config = dict(
    n_layer=23,
    d_model=256,
    n_head=8,
    n_kv_head=8,
    head_dim=32,
    d_mlp=1024,
    vocab_size=4096,
    activation='tanh_gelu',
    norm='layernorm',
    norm_place='pre',
    norm_eps=1e-05,
    positions='learned',
    qk_norm=False,
    attn_scale=0.177,
    bias='qkv',
    tie_embeddings=True,
    parallel_block=False,
    init='normal',
    init_std_qkv=0.0262,
    init_std_o=0.00386,
    init_std_up=0.0262,
    init_std_down=0.00193,
    optimizer='muon_variant',
    lr=0.00872,
    lr_mult_o=4.0,
    beta1=0.93,
    lr_head=0.00588,
    warmup_steps=200,
    schedule='wsd',
    decay_fraction=0.946,
    decay_shape='linear',
    final_lr_fraction=0.0,
    batch_tokens=[16384, 32768, 49152],
    seq_len=256,
    doc_mask=False,
    z_loss=1e-05,
    train_tokens=492700000,
    steps=16671,
    dataset='wikipedia_en',
)
Each number is 500 + 25 x the weight over its row's rms, rounded and kept within 0 to 999. Layers, rows and columns count from 0. Numbers have three digits each. The size before them is the row's rms in percent of the matrix's.

# layer 15 MLP up, 1024x256, rms 0.242, rows 851-905, columns 128-255
096:480497482506495491498505504505499511459527476524487480501527529500483524522497513478495499497488569539547477519517538518476516480484545456470517495533520467544508516491504500477498517515527458464494500509460497524514455542485530482517488495464454507511481484503502511487517493474511472509493515498497558552527507484472486464502522558533523480429499463530487490517448502516466489455469
100:521488541447514495486556496510535503508502494438522540473540517469459527511485496485530488495451494518539493490514504471517512504493496482500493487481497520490499487474504516474509482467506508505448470517498493518513492476482464532478475489496508519488505488476484515482543531520507513524486474461508504540461573489551520494465566512513520506521512498510492493505515480545512513503516
098:450467540475514563477506504496512443500487529511484491468486505531480485526467502486526480495472500514518529530494504518468499520563533489506500512499490535462513497522501519529545484497489508482489504517509509547464496495492542580479467500483483494548513498505535481481488513480467472493521506520526474543485500504527441465525495468525477455494493455528511487508510503524497498526474
097:522495516495543525507505479469475520557498481490526467505491487491438533545501506486500474468498506478478528499483480488479495516484469485462524497513495472499511484497512486483504480507526476516498504460498499439439531513517524495501482515489509522525504523462530491439506522480466535468508487431491491473472474470519526452507473554445477493471551475450520514546535502515492483517482
103:479496497509531473546522497496484508495499510514507499515539466490502461501518486467445476527505531513500484477489520461489464494535475481487523529508494506495532511472494476490532539484512474523502505513469469491497481535534513523543521481508487474522535513534501463489531535559464488518509493497513528504515494464512574471541449469497495504473505486514491464485441481488520512520508
100:477544466528490489497538524455475466514534477478510513478521458455421558490515474499507495464451529485534501510515483476466507506490474488540520475466501536499482507458538487522552488549512512488496510475541524511496480498511510466527526474521527487508475509538498488495489481538489485477498487489494462534513497530482507510489497520472516469511514521484518507510450516535495477487525
104:518505487490503516518547466506482486531535473461476517535530475501478493512485537523512514524539457506544481489473504529534478519493501480481508500470494469501534475481506504488505464512516516499538541501536494509527531501475484526500499495507501499541476507511484454529490499526496493480519516505481514510454511521499492514508520537477507499471506520533471468509489455502521513535520
105:558503519505506479498505517500516475526482487487538494536481450499500474416468503493517515508467489544477472442508498513456491487493486512459526504503509508526471548557490494458466505447477478559502499532492500520488526517509479514529499483505501490507495492563536496539522504535502504527500491470488514503503443482519524482542500512467526525489445536545510491516481488486505528491502
106:513449483477528493496495519449564499465484521485555515490523498457517492488481504504512490528519537506518491503514534491432492492507512524477524504513501511495504541498537499502475541507508500496489510520451494466523472501445515504507551492534505521482494552511507570495519504492485482501479470517533531507436519467507470485493467483509507478501521513506457520506495468504493522519491
093:510472497504482425509482449495490472513497504511475473458495452524530538493483506468543514493482495484490499517509512525480474463490468491511508503515463492485456512490511517489467534532524460456514497513488531536504541515457458552484498513479528544504484546456520494498514464526513459501488496462515477494482543502566550509481499511482500512509494508516520466494499504489481529528503
106:497508465516497475480509464506490518511487509484531481530467489484485503542483505542505526462454493465479528492461472512464499508512473495519496497510507514494477502486535488525509511504494466498552517484555516492505527571487532493525457497455527525484493481461510500475506487517519539497513557505481507535519473468493552508522529494499458527517511489522495488464498446473529510511499
107:495493506474511526505534468508486449525447500532543482470466552489513529499518527474471476563515509473553547519521518494504465533498506487507486525508544483481504417514471470551464476492517504537546493514482527454482493494501489524548527527506532530540487468549437499524494475515500491486505516520480515483488504508485496520523478505531487468509512510494458509493483482511490508527534
101:494509511503497506501489521510523516477531525506510497486454500527500496535508491509506465497514467443449515464525499462440470492463504478483545488473455533475477571481455472459509520517499531461488507515485520466528588527554503495503548458514491548528470500478498495521508487526532525494518499494511501506511490515482505474549476463546474492468480495518488516504499508496566502519522
108:496494508466469530489503502531558508497458532547531494460511455494509469521478506494480468477476540502482535504472504537498468510508465442455517496520552492445465510501503481511526463509489488486530470429522556499488468539535488498507474523491542521495518508512479519522477515509449510505523500509523514489495446529472512482489475540470522529483505477500501504521524518501470506503481
107:502520538491482562525527499538469495471532485509517493491497453559530518486520481524494480485471466482502466521507511531487501463503522501530526516481480472493523520478515484468497488516440459523456528517473471451531494510513545504495498530463517530461485528493529523500471511497515485548527502493487486591504461501484543507498507491516478516490509518472520529476521488504506500498482
098:514489527494483505471499522466485498514494494531442511506500517524500513513475542510498552511508502511501519479506485538506503506483477498445469499485484504503510498504510509484514509459450494476513486477493516509481484508463537460445491510524504451496484507542508463492461483499520469501467491490537546512484486518502452504531456489478472494477527498517541533571435532503515529519519
100:487549547524512471497530497486486492509476462476469498547501524502483493491486520511508519531507471522499506483507488486469485506499521530496513515506506469491494505544534481436487529498507518508495539498498515450491490534463476506494512514474558511478510479531535462467513499435536498461459499462485452506521506464451529455533480476467477498526518515496540499473544484510512529551500
101:471519507504508551493491516505491490530552514462464503493475494455490500500472476474494518504468557467503459502466520492496486535539512478516449453487494473511462488508532553498480531467480484523452477518461493506509479525503513486477501536448525475491496520499489466495505475508469503450487518507537505491515492592444484471508496463500489547488478527509524510473467468512498524485526
100:535507489474507501504463515511513538513505484481497489545493478494487518525493548460504472508456500501508491501491529505501511516510531502503508504484506530498489471511511459494506466530495465503482503531499496531507488473484474543491494468539459487485485509511483474498525532497533510540491447527487492478486520476550529524505501503501524454421573453518530474474476469507538483500480
086:451481486484527495504489487479523460518520495502508518532500481553481520508517437494455486503519569505477539511513489542522506480482492458484531536528538503491517494481495474483480531499533462524498503531483469475453441510491521518467475510471494525505510545525517480534557567537530523537538492460508498522502521518488492516527489513466464483521486457473492498503478481532481518468493
108:488526465469477458530525507531447514474474479524528488512486488476503500461491466490518499496523520556501538506488513502584470518496489459486444460488532502492485474463459507472516530537470508518514511556490484468502493519479483523509472492461497498533491501528514500505492483523466535490496527488535488531480503474459502494513524459509474528471516520554475485494512465540457472477482
099:536525499504508559527522537484536500508514452496487484544462469484478521495537492515528517501505462476492452522518498519483506482492459523477519505484571522514505479532449492460532490524520505464460516503473525473490489530500503517505503503508545500535540524514497462481507500517516522505543481482477480489500519519471486499528471507506538496483479555517506470470491501549496479512505
099:463515473438516490478501503521497496487515462454487502494477530512533477460494472478461459551479473480516492485494499494524481522479535464476518552520489489492492551465479556488501539492530495450498540499479455482476472550486468521474507490502508486531506497546503506514484503480522533460502514500509491470481490512496519452515505516500455494490517496535505497493507535568534483458510
096:514453480466480523530494519522486483493500466502471550466496496523546497539499491495469501483517500489494514528490537530527493469486506521509536497485485490510521478476499516471521513486529525485515500517509540526527530493493510483500458509495529517530475482474511511510494489498500472504494476476514523516484506496533433432493481561479476500502518491511528501511491469512510480486484
107:491498514513506500508482506509553550545515477490520486498466502476494534451518467489517451526536486490520485476473513507508467492475508486527482502445507457520516510493497500479497488502508514485472520545461484521537461474523470481504514502494494531499484494479498521499513524471486540504549519510515497519484480472515472506520433517546492514463466463468522508509533511506531503495486
103:522500562507471471509551478523489508471450498525491512510453490522524510463509517476468524491511527513509488523480530448516541513456489509528540529481485488519506512473515489496491489504520503492498517487533549508469505502522516505502513518439505515476459490510439512489508516491452499481530461495499544501483474525541487511532508512491524512470518519497467474467484500521508509530525
098:509553528514507491509530490529488493527536528467498495479492491528511516476489464499562514525496509471478499475495543488481517509465525517471505499481516519464492473512501507548489486478478496460477456490525462518525475555498535526508523464521510501438505536461507521512504503519488493480497523492516483503491513486545504506469503537509499481475530469484504473527479486484458532462466
100:474423468507449552473527493494499493522503484523498441532507537520471492513491505515518519475489511550489448504546505513497505501435486498483473521512519526476489446476497475557523537528515485472484554479529471517554510549502492506459508516495502538524514488539526517495540457524467524507471530521512497461546497487497491526454501471505524495479532477509470552469525503484473506519489
104:492464514499486492493488487540508502459536509492492481435508534511500494467506526536449471467472522505503511565530519479512478501508511504532564500568495521535526475480549473482488527501482485559495515515495478508464466483478485498500481505543515498522520451561439501515469527478508473457471525491496518497458526517472528504503520507482523534504497525533503494531518521473499490530499
093:460554499505510478443536464521541538468503530504489481485498509529521483506458498529504487484559483508505482480475473490468515506497494489492471488532483487504487470466511505552482475521482507538495552492505494501490487437496474494496482552504539519476500506533510496508505496535504530535521512487529484549464524505516514493478492488494552539482477488498491502450445466514518470514550
097:479517508527524548485480475500501476480489509462526526494524457470485505494484503494463476483496502441477473484450489529504479494502537470501481507507490506510496493495502524504470512513467570553537519490489511521527475513508490473525529513485554516478494480520465508484509519466453546515505491491540509515499540514518525516537525531514508511486481543489501491506522503489518491493510
096:467503510480542511543510499502472516461508508481530433515508530520475489458517551504485523548506484530485476468490519521510508503502495491527499472507484468549501458494519519504471483499520519465479518518513450470475500509462530484541473505485513509498532494494443507499518488521496474520501531496568485465492500518484495504498502540506519506455501472528484527503493455500543487495512
101:480503513512487467488505540495491488509499523509533478491502471478510529514471469472480492492470493501501524478517548506500463517555513480547531495546507485503534468495481499499529495527474516512517497507444503497527522554519481505482479445500528500505478514515488528536487480484515520523511497520481480512502551494497496501506508506530468531547485508517517438448512464541533459485501
102:494521525500480534510535507477530499485471528469516503477494507488511543498515464510504471481485504505474452514525505487505456489505462521491522517516477478504518490470520496528459502520458509505498505506507487540513521538480493493480506469510480475542532521496445525474525525504477492508487475520494526494526547506469524499517550498462511470524501516457453481515453463495481499511500
096:474535504473484487480526497512549485451471492483471486483506491452490458552517501493502576507491470525519464491499491495495501480495496511522524481483481521509499534502491500476552523493478468487450502489520504489541504497524489473492525475501479514500477475502506502472478453498542508534479501492500503510497589488523462480502505471490509485536520497507472484499504516486486511514490
099:506498471485541469479468462523472509517522492538492463533492533505520502477526477459490526519514451524456496499509529528522534452493494531527509493524483531484514482483526515487478531475530457520528505531460482479515498462506475520520462456517508580514524507535491473501496492486472543480483498473486518477499486480523513487480487493517476520470511510525515542465494509545493492498479
111:468493491495507546522540497488522486505529482515545491537513485455499489495492496492474474461521503505546510498524487520502500506494472479531500512482524527487526459515518517488497496524484482486519510564507492460534531494519513490528496494533470510528451555490544433497477555490497515470515457501482467516513539502500533491475496495536498465475505520527519490522502443513528484509474
103:461489499507524508500499507487514522498487520482514497525511509531481477510561539506493516546524459480506477469484464429503525532463465503496514523489506451500512488503508468531503563540477560490502516473512484475524525504528504477512494509534486519500432470493477526458518502487447471528512515501489476492464558527487509481478507535481506512474546510508491486461493472476478514482482
100:500531507435475487477479538529530497534493472425528542501515492487487512544512439492512544477487522495505494505485458478517519482508502471488508528490513505524521466469507475474529502480483504482500527528505525488453472533461492531526463515474515511474542491513478526509513521509518474497545517491482535496451511513524525483473507514489532504507476549502444501502483488508498513502528
101:467512525506474489515484516526527530479546470455488550513541523509486509548481505475468472498546512500482478470460444488521498524486532477531464474485487470498505489521483495509538474509491479512503507515484450490523499529504487543535518473486487481477456469485472508528519510503492477491550488536490516519512450519539498471487465445516462525520517464479459495519520548475476501536440
106:506540518491509471525531521484496528505527482521519469475489504505473509519509451491482519491537503463474483513516502460544520512526471492525522494469509505508548509420494485546507545492530474480480515511447538484535537493489507494487544471508512553464458524461473458478474511523474465496512498560545507517483509479483481514498505438512476473504465525529508514504493496488520480527528
103:488506504481439512518545498496511508489482496504547495509514496525513495473477445497484496536490487513486526516525502495485494491538459526551491506509493540437485518528485484515495537524534531485475506495487469490488514510555482446457513466465518525472524530494544491479504483509515542490492493510482501493523509527501503497524476505489526499524524486459533498511473498478491484495538
102:455523522481507509506476439526516494510498476473514538538485474492512498559457468527493477461510472490510498525513494501492562501534479553501496521517489499519468467502495519502454504507512438511520467488495487545521514525505506490503471488522515461494458547505465505488495550506469511499481484508475477505477550504492498486484478520491514492504543499489524503482507504487448492496513
117:469464482475495522482525473536501537486469464465541516485470493472506521532474511472482511485519470494495480493509525529484478497478493475536496505503516510481500509527497485502544559491468487478515470482506498524499538535472535537486499558465518514517451469491532488507448501498517523538504512486511491452492512476501536459483518498539503502496498516542478497544454501532503529503482
092:495468545489461483527492576522522467524486494515492488507493461543479498511518471517491494508496440499493541461498499516511480496531510498499517502524487499521524450559490451492524544489493471517475523511486522548433464499473506497505461510493517447522516521547504487510499501485474557538498525513481487544508514464475515478539543494566463487458488560478530527511517507496450493506480
113:451505502472484485489510455501539540485494571456455493519474499507509473482508509503508516452505497512484461477494482462488517530508533490503496494526473509462521525487501504530481513487493474490486486534484527490494472502536509544432486484473486513514502519531507495475493514483466503493480519503504494491526501530523446481512460521515488474497479542461538524482488471485503496477543
096:509520473510518517524469450493543524499522469500481453515463473497482509502476485490519487494508464458544481506529491518524483486524473501482461517515540488485496526507500475471511491517506499458495502553520496525560504524542518494481537526494542520531483488505509486482492519495471509491485538517479546467520514515467459514490510447486417480507524509514564527506502486488529505498484
090:509477467479491517529473490510512525483479470499504504494514490510479525449512512471485500524489511559515505499469482530476517483463494464463480513510473523499524527542455514489445510501544491541461470540536496507481457508507510480487490529464532492520492529475498524554490522478478502521499521506517493503563547526509522558477510474537489520494523518514520460494499483552514505493519
103:511509496526503471538540459488462492479533486477499494520484486504480503526513512517530520477477502500506513515509494506511525475538539499498536499491563499542477529497498503473516520512486498492472525530439506492501496469501518519504504488479517546488486448512483509459506549503508470536533522476453512473455482488537523503482476471492479506462479510484511524491418475498484567543450
100:502554503483467523512504482481489529471482502530514498514553465528474527559449454453523478490503482485516499545454486547480510477542571510510476504512491485537523501500504495496521508456498503529517481477499529459536533529447513475493489456497510503492468497480495501476508532483542463503510502534476497486555507496433473496520481479505499513472521473487510521507466517549548513483508
096:471501509502495519548466534470508496491485461456476490519497516535521474541520513536484525499472503491528475502494488512515483465478541483483508508512516485519511465531545548548516498506528484514530538480491453514510520491500499457445490487491508488458496510520515484561510456523479498473539494473528532483492474464460474513470502540494480523495483513515512492505509485526499524503514
100:484521481449487492502522544512484490490481532515503492544534520518512468461455527511533570519490508478555501477485513496521525471465509508514521501482472511461492551533465448526490513514514487522490473483484494485507464480485512495451477488462506518464496534508539511514530543468514489481511535514494513497467502526544512503487508497476454517479508465508497537482522534510496524462533
105:480547494509511492517485484483500515478484520512519500511531542501465506510533515519469500516504536470482490539495479486490527539526504458511511563528538508513507510539460520508556500480457457526534547500461495518459506510504522510496507474514486521461476473482509449486470495526510532527519487494525520476461469450512519483551457510491497530462497484508490457466465446485531508515530
102:487491492476529502518483463492488531502510513507503474525478496501521531527463562470543497504487542470515536517478466483482491535472476482496515516523530485492467470511460473497517486512489484478502501494524477515458507509460468545522524491496496456485491542510421504501500524489476520487526479506449505484495497501552527498450495507511506518542524493523422486506510487524510489540518
102:486523513449488494504538519524535527478508471475526493458476524507484528482502496496505486457522523499515505484540507509513548506494516482478510511533501494487525501481495506539439540507479464487471495470500498510461499547493534530473497517493537516511484518531488499492517500533505470435500486447530489496524501497522503489516502486465533540456527507451477483523498514495507488483479
# layer 15 MLP down (transposed), 1024x256, rms 0.128, rows 851-904, columns 128-255
098:484509502486473495461540504506495474484514503496493495498490484503552498499525491512494488501505479490461514486528474452536510479546471520512513500507481487449485472468481540497509508463502535507483503540501512515496529486493494516502520506502540532553533508506496522519498513483508500486493490551510453478472487523465498541538508446478492521536517542489477556530517476482525486510521
099:467475484459501508486518480510519488477467514520518516476519450542534529505524505499482495507483507517467491515525511523513522505485545492512520510476496479492516470529499490475488541451533517443515490493487490544494479518500489506527474511504496505518538580468486497500509484471474504528497464499533464480545471527488471544492518522491506454474478515513530459520485473485451537519493
101:539553533493511460524521475540528563511462490489515506516488447476497521445504496489535524514549484522509529514483506517487527509517518497467510469490531475508513516546527496509490482475562534514527486508467511487499470492506476483496485497499487498499512552531455509504480502504481502476520526477474484487476499481524494501468500503499462514493503498532476435518504494531514507474456
101:548473475513498481493505521522559569537510447510502491535524499528512495478512543499529498483482511509501471514523517498552492506514467502491467517521499513541518531528530483502483486478493503519498452501514513575474522473535506520500532489430542468494496477478481503493481502489490515521516497523513479508493493519533477528555520496497474470523499487504507515507540515467491498494407
099:489538556539498495497505490525476507477518510494512488474498518440525486508510431492484488470539534517459520470523527544460518531544477526477465533505493506506518489524479495498493484507515493545516496526521520508491484446483508490483452509529510478514476477492500494553466494496483490522512476524506504469495472532470514523542524507510508519549528507480522482489490567541481459471492
100:491485532514497486516479486481503521482516525528480458522514542487497516504481489502456487450489511522509494507535483516532485503549490505462493567472505511489472474533512553491477490472517469474566505547502482490492473516484532518475476492537488517516499465533495514487528507481520530490538507510527520533460491429548441472484455477533510489534486526500501503533503512484499497468492
097:496473525480498476501501562515465498460532482493495460503454482485498513496504502505506491493504520527506465472509537478573446511529512473489487515516516486503540497539499525479466499483495471470502520464489483484507501508529530503483512532504540488526519532498488500477518514486545488480556455506539474451505498480511511447527478471568536522507463479484477535496488515486512505472471
102:508445465483517508500508525503486534525542543559484487487505531515468484479488508514481491528494479514493524501516484498496546531490535524506507507518491542563553496514494496529525468552489519531462484518457509480496497483553531531532473478468502555510515510460513467503484521482465479484504479531464458478492496494480484499481482450466486519466493505514515495565485495505515464501550
103:497496462462514506497502505453531479496445472462473503487480507503494531545528466534536510492499535517504463526561507516507466488496501509492509506503509509505522486493453514493513511462515478499482510503502471493527518511524486511548503492538461550463522515463527508485474526485516511484481532518485498509496535486521513517512522479506467542475453497511505522503497528554536454550535
097:483496487510509473494466506491487515451530483480541493531534524494479486500528488458521545496426493507512511513509505503496478481531473460479491482486470513507503487528518536519472498483455559519476494547543531475514477488547505461486522487497514520515516510503486555513495474469525497501495519513471480525492470523444492535523472536480489514483488513470494472526543479494515510492520
106:461519497480533488504504505489486491503502524504535454487493481492467460522526455497511527502501460483558501507505496485506538536487520540520529553482527485497489486479517540511536511536506534522471531497474514504501484522507518496490458458541521486486501510512517469528472510497509487520440477481497474536478493462527498529498510489495475491536500483483492505462500504479517446507504
104:535490481471546542511506520479490475496490507524482497510508467518512532481488451469535475526491513479518516526500486469503502532525496476476486516515481508485501458488471490526456468544454461481493555466527514475520466480533507505504504497497484508469514451527501501508542506496477560509490536482500532499574500481506525440527528456490510512515485565509508531485515498490489484530496
100:517497525482500465498446486478483503494505517505511487516506498491503495504504492494517466546500506468496493482461527540537492480522517502500531524490539464461479475508538498501513515539555520496470464520499488530513524514490525461536480465479527459469506540477518510494507515506492499441521494492506512490514481505501528507492510511527521532479486492515564488502504507504434486473571
102:505495504532500535482493451503464497472481519454488470508465490474530488518524544494552519543441452497490543488544489497485461469530516476539542490502502469485522510480528514486507483492557523518504501461498467529509492478515525520485468484493532496513535527462491427505528527516447479510495527500459510445508476529531528479539505498478526548508535568511521508493478498507489522477517
102:482519551499474444492503482524461491507514502519482523498501516527458529517517469497517536531482498474480494496512532523539478564519520502522477499501530457487512459507518496523473513434489527550521524509474489538513501495520505526505495480484483512454533502514501536517505541512485526495512442500513548528524515524513484477552499506475480451483495498485517501502537477502532523539502
101:507462509487507513534479502494469514510482499527533504548537502508490485477470452536507452495565524507473483499511509471467458509484500532528522494500475536492463534528498529527515526488480485494506510510500494505536489547477512482519540507527485482483497502549465507492556546463477476480495484521543459495535509538465513441527489470498518493539455482506441484517467512488505508510497
100:438464501476533514557460506458558521496526542464514488483513462501482488483494482480542510463537480440479500485464508518469549473475487520556493457510517523449522537499528479497492508487481462507474546531524491478504485487506507494515492499512508502508494495519486499508559508516508521493520556504466487476491514552504440564498522466526535512490503458528475542497515511454522511492513
101:501511530546463478530470513464462507530506469505463482450499532463536495504545522463478503464475475502508516527496506519509480485533534488522500493570524478477484504511505509540443498499484490460481494510476444495511527474490512513523539517514498480506527475536525486482536530489544498473528506497503490508492516491437500501505517529505489476479455562518519499504529514478518490484489
101:531513490487449540520515486463511543478482533498528478500507479543517489518476505463548479478521521468483484481485528485463496475521531497505495538516506501500489534469501525503514524504467528489495556488478519528472477480484484490468489521493523483484554495453532517498503497499475495503536484483490517519555508543517493507481478497543520452518467453477495470468506533507481538523524
105:537539509511484548505525483504483503481504505508456471493489571443488446495521552508550550523484459499521439461469471487470472500463520519486496467513481502523493509507539518476463480482509532488538490496501506518530557516485499535513524479482524506533499485481494493429495470535466510490502472543518489494445503474490523505479502524477528504463507509501473531497521502501508492526509
096:541529521523484501492483536485499516481479493530499499506490513478500530501516488515520470564471471546474502513500500530495509504509506484497535520489515473523490485487497489497512522456465467457511503467527500494486507532489532549492494464469535497502502461538500477509486481503512460495467525532483416546516470459510531521504481518472519491459483509529481519487485520510494480495497
100:482516531493518473492517558498512526502506478477473553530494479503469482479486457486515517490495478446498487490535488441498439523483477466481484515545490490502520487531529511512485470505499497515530502533551467504469513484493524516473518472539498497501498495492504501484486470498466514484449468479490501462532529464534538488491536507524518460485524485512447483478489492472527499473497
099:495494492478522448513520503501489489507551499523513509444517495489497483548495468503448509540469513541482495525506482493507488477547482509501492485498494522483515499445503500424470499505527543549470466533512534447490492465545523496501513496489492473487455515496474528498506516500489478501517438473523488516505555464505510520505507479473520503444468490522499492503514488512485532445483
094:480519509545491545487530472475488550503512518522459444512497537464473520503485481526492477454470510499460458489504486447492510509493490509485500491531538492492487524470500486539470511461512486485494556464522501509481450505517502492502540540497480477533443525475489515520528512506507524474524478469483517498492479528462519479502523489516527469476501521458458468525487553469489502476532
100:514529510460501509504522506485522503499469515518511531501496478524488428515491470477508521507474524514482496497515532481500523522533524489485536518569497504495482485512477532502553496483522505500533529471505547538517486498506498521471455548489495508505470478472466485487498454459471464477497512496531530494541483490529493498490514517461492486484456491444550516476506505507508546497493
100:512495522515515521495547533469475499504505479458484560509523504463514543493491475490517500470495547475507491500535520480504538488530529489503499466526491486515493502539506483468536510504475493489522522496498494502501508497517534529480525474510498496482499510505447487492547506515510498539468477497449505483505533553478509463513551480459475466469499477475483489491518527551523451516494
097:479490516506502467518473473453513497477499496488498506502512487545479468498491512504486492535522504467476505474514464493458475466495499510490536505540529482526524475494488432519483524526495527488506423505480451565504533504510505489494500508469507481502530489486536494519512492523494491547539436503505512507534553505496467507479503476516462448535514472505507509492504527508518551465494
100:480493535491529497469457496524471485519506511513544527477511466526529487503477497525521509503494462499526541500481459531537493472511518514489502481447497505505531499466519489477502508485467534483488534515536526483505491477518541510525430485503542532493481500497526445489475514525524487539461475493447508516477486473490513499533519502528480490494497476444482504564462528454507474491471
090:461533473516486509522479469480467482480499504516521536518487538504449515507501489482509518498542516518462524452459487492461491483473488538510495516475511510507500480532492471528482505502513533499485482456514444507504485499529524505486554519563488504514535507524482492524531506495514462474490465497492506526513464468506499506529478471469474492517528505516501481529520483551535462515491
098:495503500515517521477477545485489501530504489528484556510512498517486473510553528524525492487517479483494535535526450509544499523473481530481501522467502483517554487462503495500496466502512497486523506505504540555482488486463499454507509468487473574533502479496522444505485513532515517502500443514489522519536488495489504509461484521564474485518488525492526488462482481520501524492479
100:510509523536492533494476508459463457532515498514559520520497488499475490522511537496516491477521509536452507517534504546470482486556505551473509496455478486502487494516499452475492504478497466509499465444493468515511500476523483540498495512450440490456527561481474449482471478540498524489504469484482474488476516485540519516473517469490511534521483477469534472528516536524528488487497
097:462498444462548509532517482450501528482499488471503524508486494536475465519514561488460482497515525510459449507495503481515477512529517476497467495525485504453502553485533479469464506497516521505490521507482511508540510528524542513501483517458443483493479494557485507479496470504514527461490513531464498475537508515493478481475515499501531483507520526442452511548519482496501553512535
094:507572500499497476483501453494517499481445495545507504528450530497489512516525493528491459482474480494469571503525465483491493510484522531507530497459461540542493493492486533520484486508482535482505507497521509492501487480463488506523506468509489523516495555535483492575462482472508498497482477537513470468509494471462493496500515492508517517510499455523488526497486498485483497526494
096:513499490510461526474483499517513542530538502513533529507490460516507488527470489550515494466510530515482511501510482538463462546509481527527484502510490540502505474489533503547505458483482513498481512543491467493495508514514498445504523488531536468488445434510506512543535464467475490529488506485477471507511503485463480489499498519444477578505483502505458490490526494535500525485507
091:508526512489517472522475452463491501485480541496529476482543536510499510458496532491464510510495522472494525482479510499465537484534517499502518495523477492513521455527505486465475492467520506528534514479496532549494486468502506488513482508498491563494527546502511488532498545497489512481470476461529515546489504502528502457500459473474537496483494511500512543514529466489455510530484
085:496474512524489458507514533525509517495472489500492497516418497523491443506506478525525516464518491510521508503507451493517446516505507525487515520519528491512476483458512499522493521492507506486467487475451546492549474542468495528512517499521509431525499488504493441522461532484471477523513494545511500481496516505500461499463504525480451521505520512524497471517532503479478519532493
104:488520498527507512535459547539491510474496510496490500525488518481484481483462540502499483505475448485544481532469534521539539476508515497540541509491488519505520469541493487484510474521507493469502512501438436499466510498495474513481459491489532518491486510523505492532493470539510508525455523464477545500452526501525490450546505487466454531473499527502479512512502480507490528520512
106:517494499484499473487503500503526497494462528490501442493485473478540505509510507537504514535471490477517488482507557493498473511503514510513475479508515481535488510496507504560490502501539492508509495487477488470493515463484498488485528545507522456480505520505464478515535526499536489482525461510467524532526486502453506569522473508488483497485503491477476521483539485477474503493525
099:525514475508480507532486498496495501493489495547503507529498515496505531499494514491527506470516487411522533507539460502539476502501511482512495472530479498516536551485506532500484487497491486457509509500459504456460507484490495486437535484574473520460509463510504469546499491533511475457490490480502445519524470507495518504471506451490489522495492496503454517542473488502491536505455
107:509460508510507511534492505483472486564526449489517542486533478475485516488493494505473521520521467516526511513501503491510521526523478475454550476492522489508465521495543520475486501502488521457482479501496514532537482551516502534455526498544535471555536480505504502479497499500480517478470520478427497490494515544496481431510492502477542510476523462512526522458506526505506509504495
114:517526496463449508479497470542540462507516484478492481464489497505533482495533445517523499505480491456493514539499477521493503525491498531498559476516516483480516461489489532511504520482514489512524473488502547471503490485480509495537524511515476490484498475462490514480502497493504537478525521536491489490494500490513514475491500504481504482469504468506501435508506524480521466553525
087:523521538519488502547490499545482516471476471512451486505462480481519481524468516504498513497554518490551453541522488500530498490495488502493474542503480528526465540449495511486480498500448477547517534508488480463507496479504509488489507465514535477512454481488459485506538534503512512504515511472487501464507464477489473525456525509548497451494487510509458473478535492562502483466485
119:512509480494537501552475495549501481528481455500499517567502481500480537451510516480468514498506523483500485518520482498515522523541500524474487497550506523473469547501503519516470503529425472482486424500463496536474506470497458538494499521495537510492470518503523476483460539563522540498509514499497489484488472489474481503501482513459516477527501514490552480489512482518468486465513
118:487470469536519479489474475503483539483525503466545517488517512484516503522488480517445529445473449469483497479480490544515442503510442475512523530541519465497530503487493536501525485495483522484515487462499467485516532513515491501513509531535489549504465483501524493532480550483444506535514523488475476471477502489515513524516488504525496523500505477548495501523531491537490517437524
103:523479482523515521497511504539533533465494501527501438448502540493508505502517502522500519509478502476493544522486517491485529497497501460490519526503527441454489539486500538444500520496539527470487509492476514495531481506535512519440513502512501489443512455484531524489497538490502453500484475485506476497484483505529530460476493517491490521542553425471466508516473514541514520496523
109:510540485464522514472480501515475500479478563476451557528496519495495484492460482516506502491498486515483494465502463514521496500491535502496474505541467525466540507499525540494484511534497514508523460528494515505495484506507489514540525571492480489555531494499516482481502515469439520532504516513500506540509535517497471475505461495507473498440471480492495509488496496437547530457557
103:500482494502528472493482523492487514512548534508512496498515510534523498505518552524513490497480503539448516440510456499511500525492499540476495459504526529507485498504511500520504489494489504472447483529512480492492512506506480469516442513496519452533574491509500521475493512472524523501510504514536487452547487479521479487511464493515509494506481504524478526467488532502493492524546
097:516522445473489551508476485518509478469463529518500507524465451501524529506478460480507489506479551495540510480499478483453515493466531504513512502507498472481514495487507519479476510494468501485471502508442477495492532533508506526516490484480451518472509494515523486452501504465496508533512534540497447517492459507496485487482490505501475476489521479526490522505471488484485527536486
102:522529492497543487506493497514508467492495457468495550489508484463472530509514489504511499483472485515498485474506520497516516521504536538480529490469523494488514434492536474500489461519497520494512458478500529483475483533535487475534489537463489460570505478505493515534535503499498532519496497480524508501470447520494533509530485483449514498491495492525498476476529512506490472450475
090:509485496477519474476513460526542507473531503544452474463479515473550432522488523528527571456519504514498471478511520537516461483490504499514518483494507496463519516513501506488489504495510536481513529497480565518506469494556486479463487511508517483451476491498524529516516485522468506498514474490478533517467516480453485521507505520540538531536523500518512470563487506480465533536452
097:538495505511509483514505480477470548457522536506473472521490479488506476521527511555522505520514496484501484502481500513478522499502483548494514492509493547514524496481482486436519502524553548513476526489502508519539489502524478488536493572486484483495477512533528530494512554534526501513494488520508516509510504503506498432502510475514499460548488548493534501498490489504502489472537
095:461503528518502514534487463491514498495510495486521500473505469496544507560475497541484479474492488493434498508477455480481487515480523482499555539508543523497485481501541499492545493517507540506478476495478512525507528560471550475500506473497469517489498468502461511489477476517530459492530505479504501512531534524452485498494519479528520494556496516526541449467516465483505488550513
100:473530480479507538540536503509517487439519461521519507439469486513491453490487484499493501489512511513504495495503526477462482501506474473501493508525511572510489460504504541474460518528555497487535468518526474502507523518472521522465500473562464463530535536530471479495513502521490524501521477479520538509531482478459496484543442471480483499520466497508506501544478526517507509447505
103:556508540545519501465486503514478514515452508439509464478516504477492460506513514511480520492481516516473578482519533492441508523512566514513489548516501530505471504523491448466502464507510465526499506492506506467496469482499508448474513473511495493486498505568546473472499489529500499529469488510473491537468531501505540529493552495487494467502516511490511510479494480482484514485518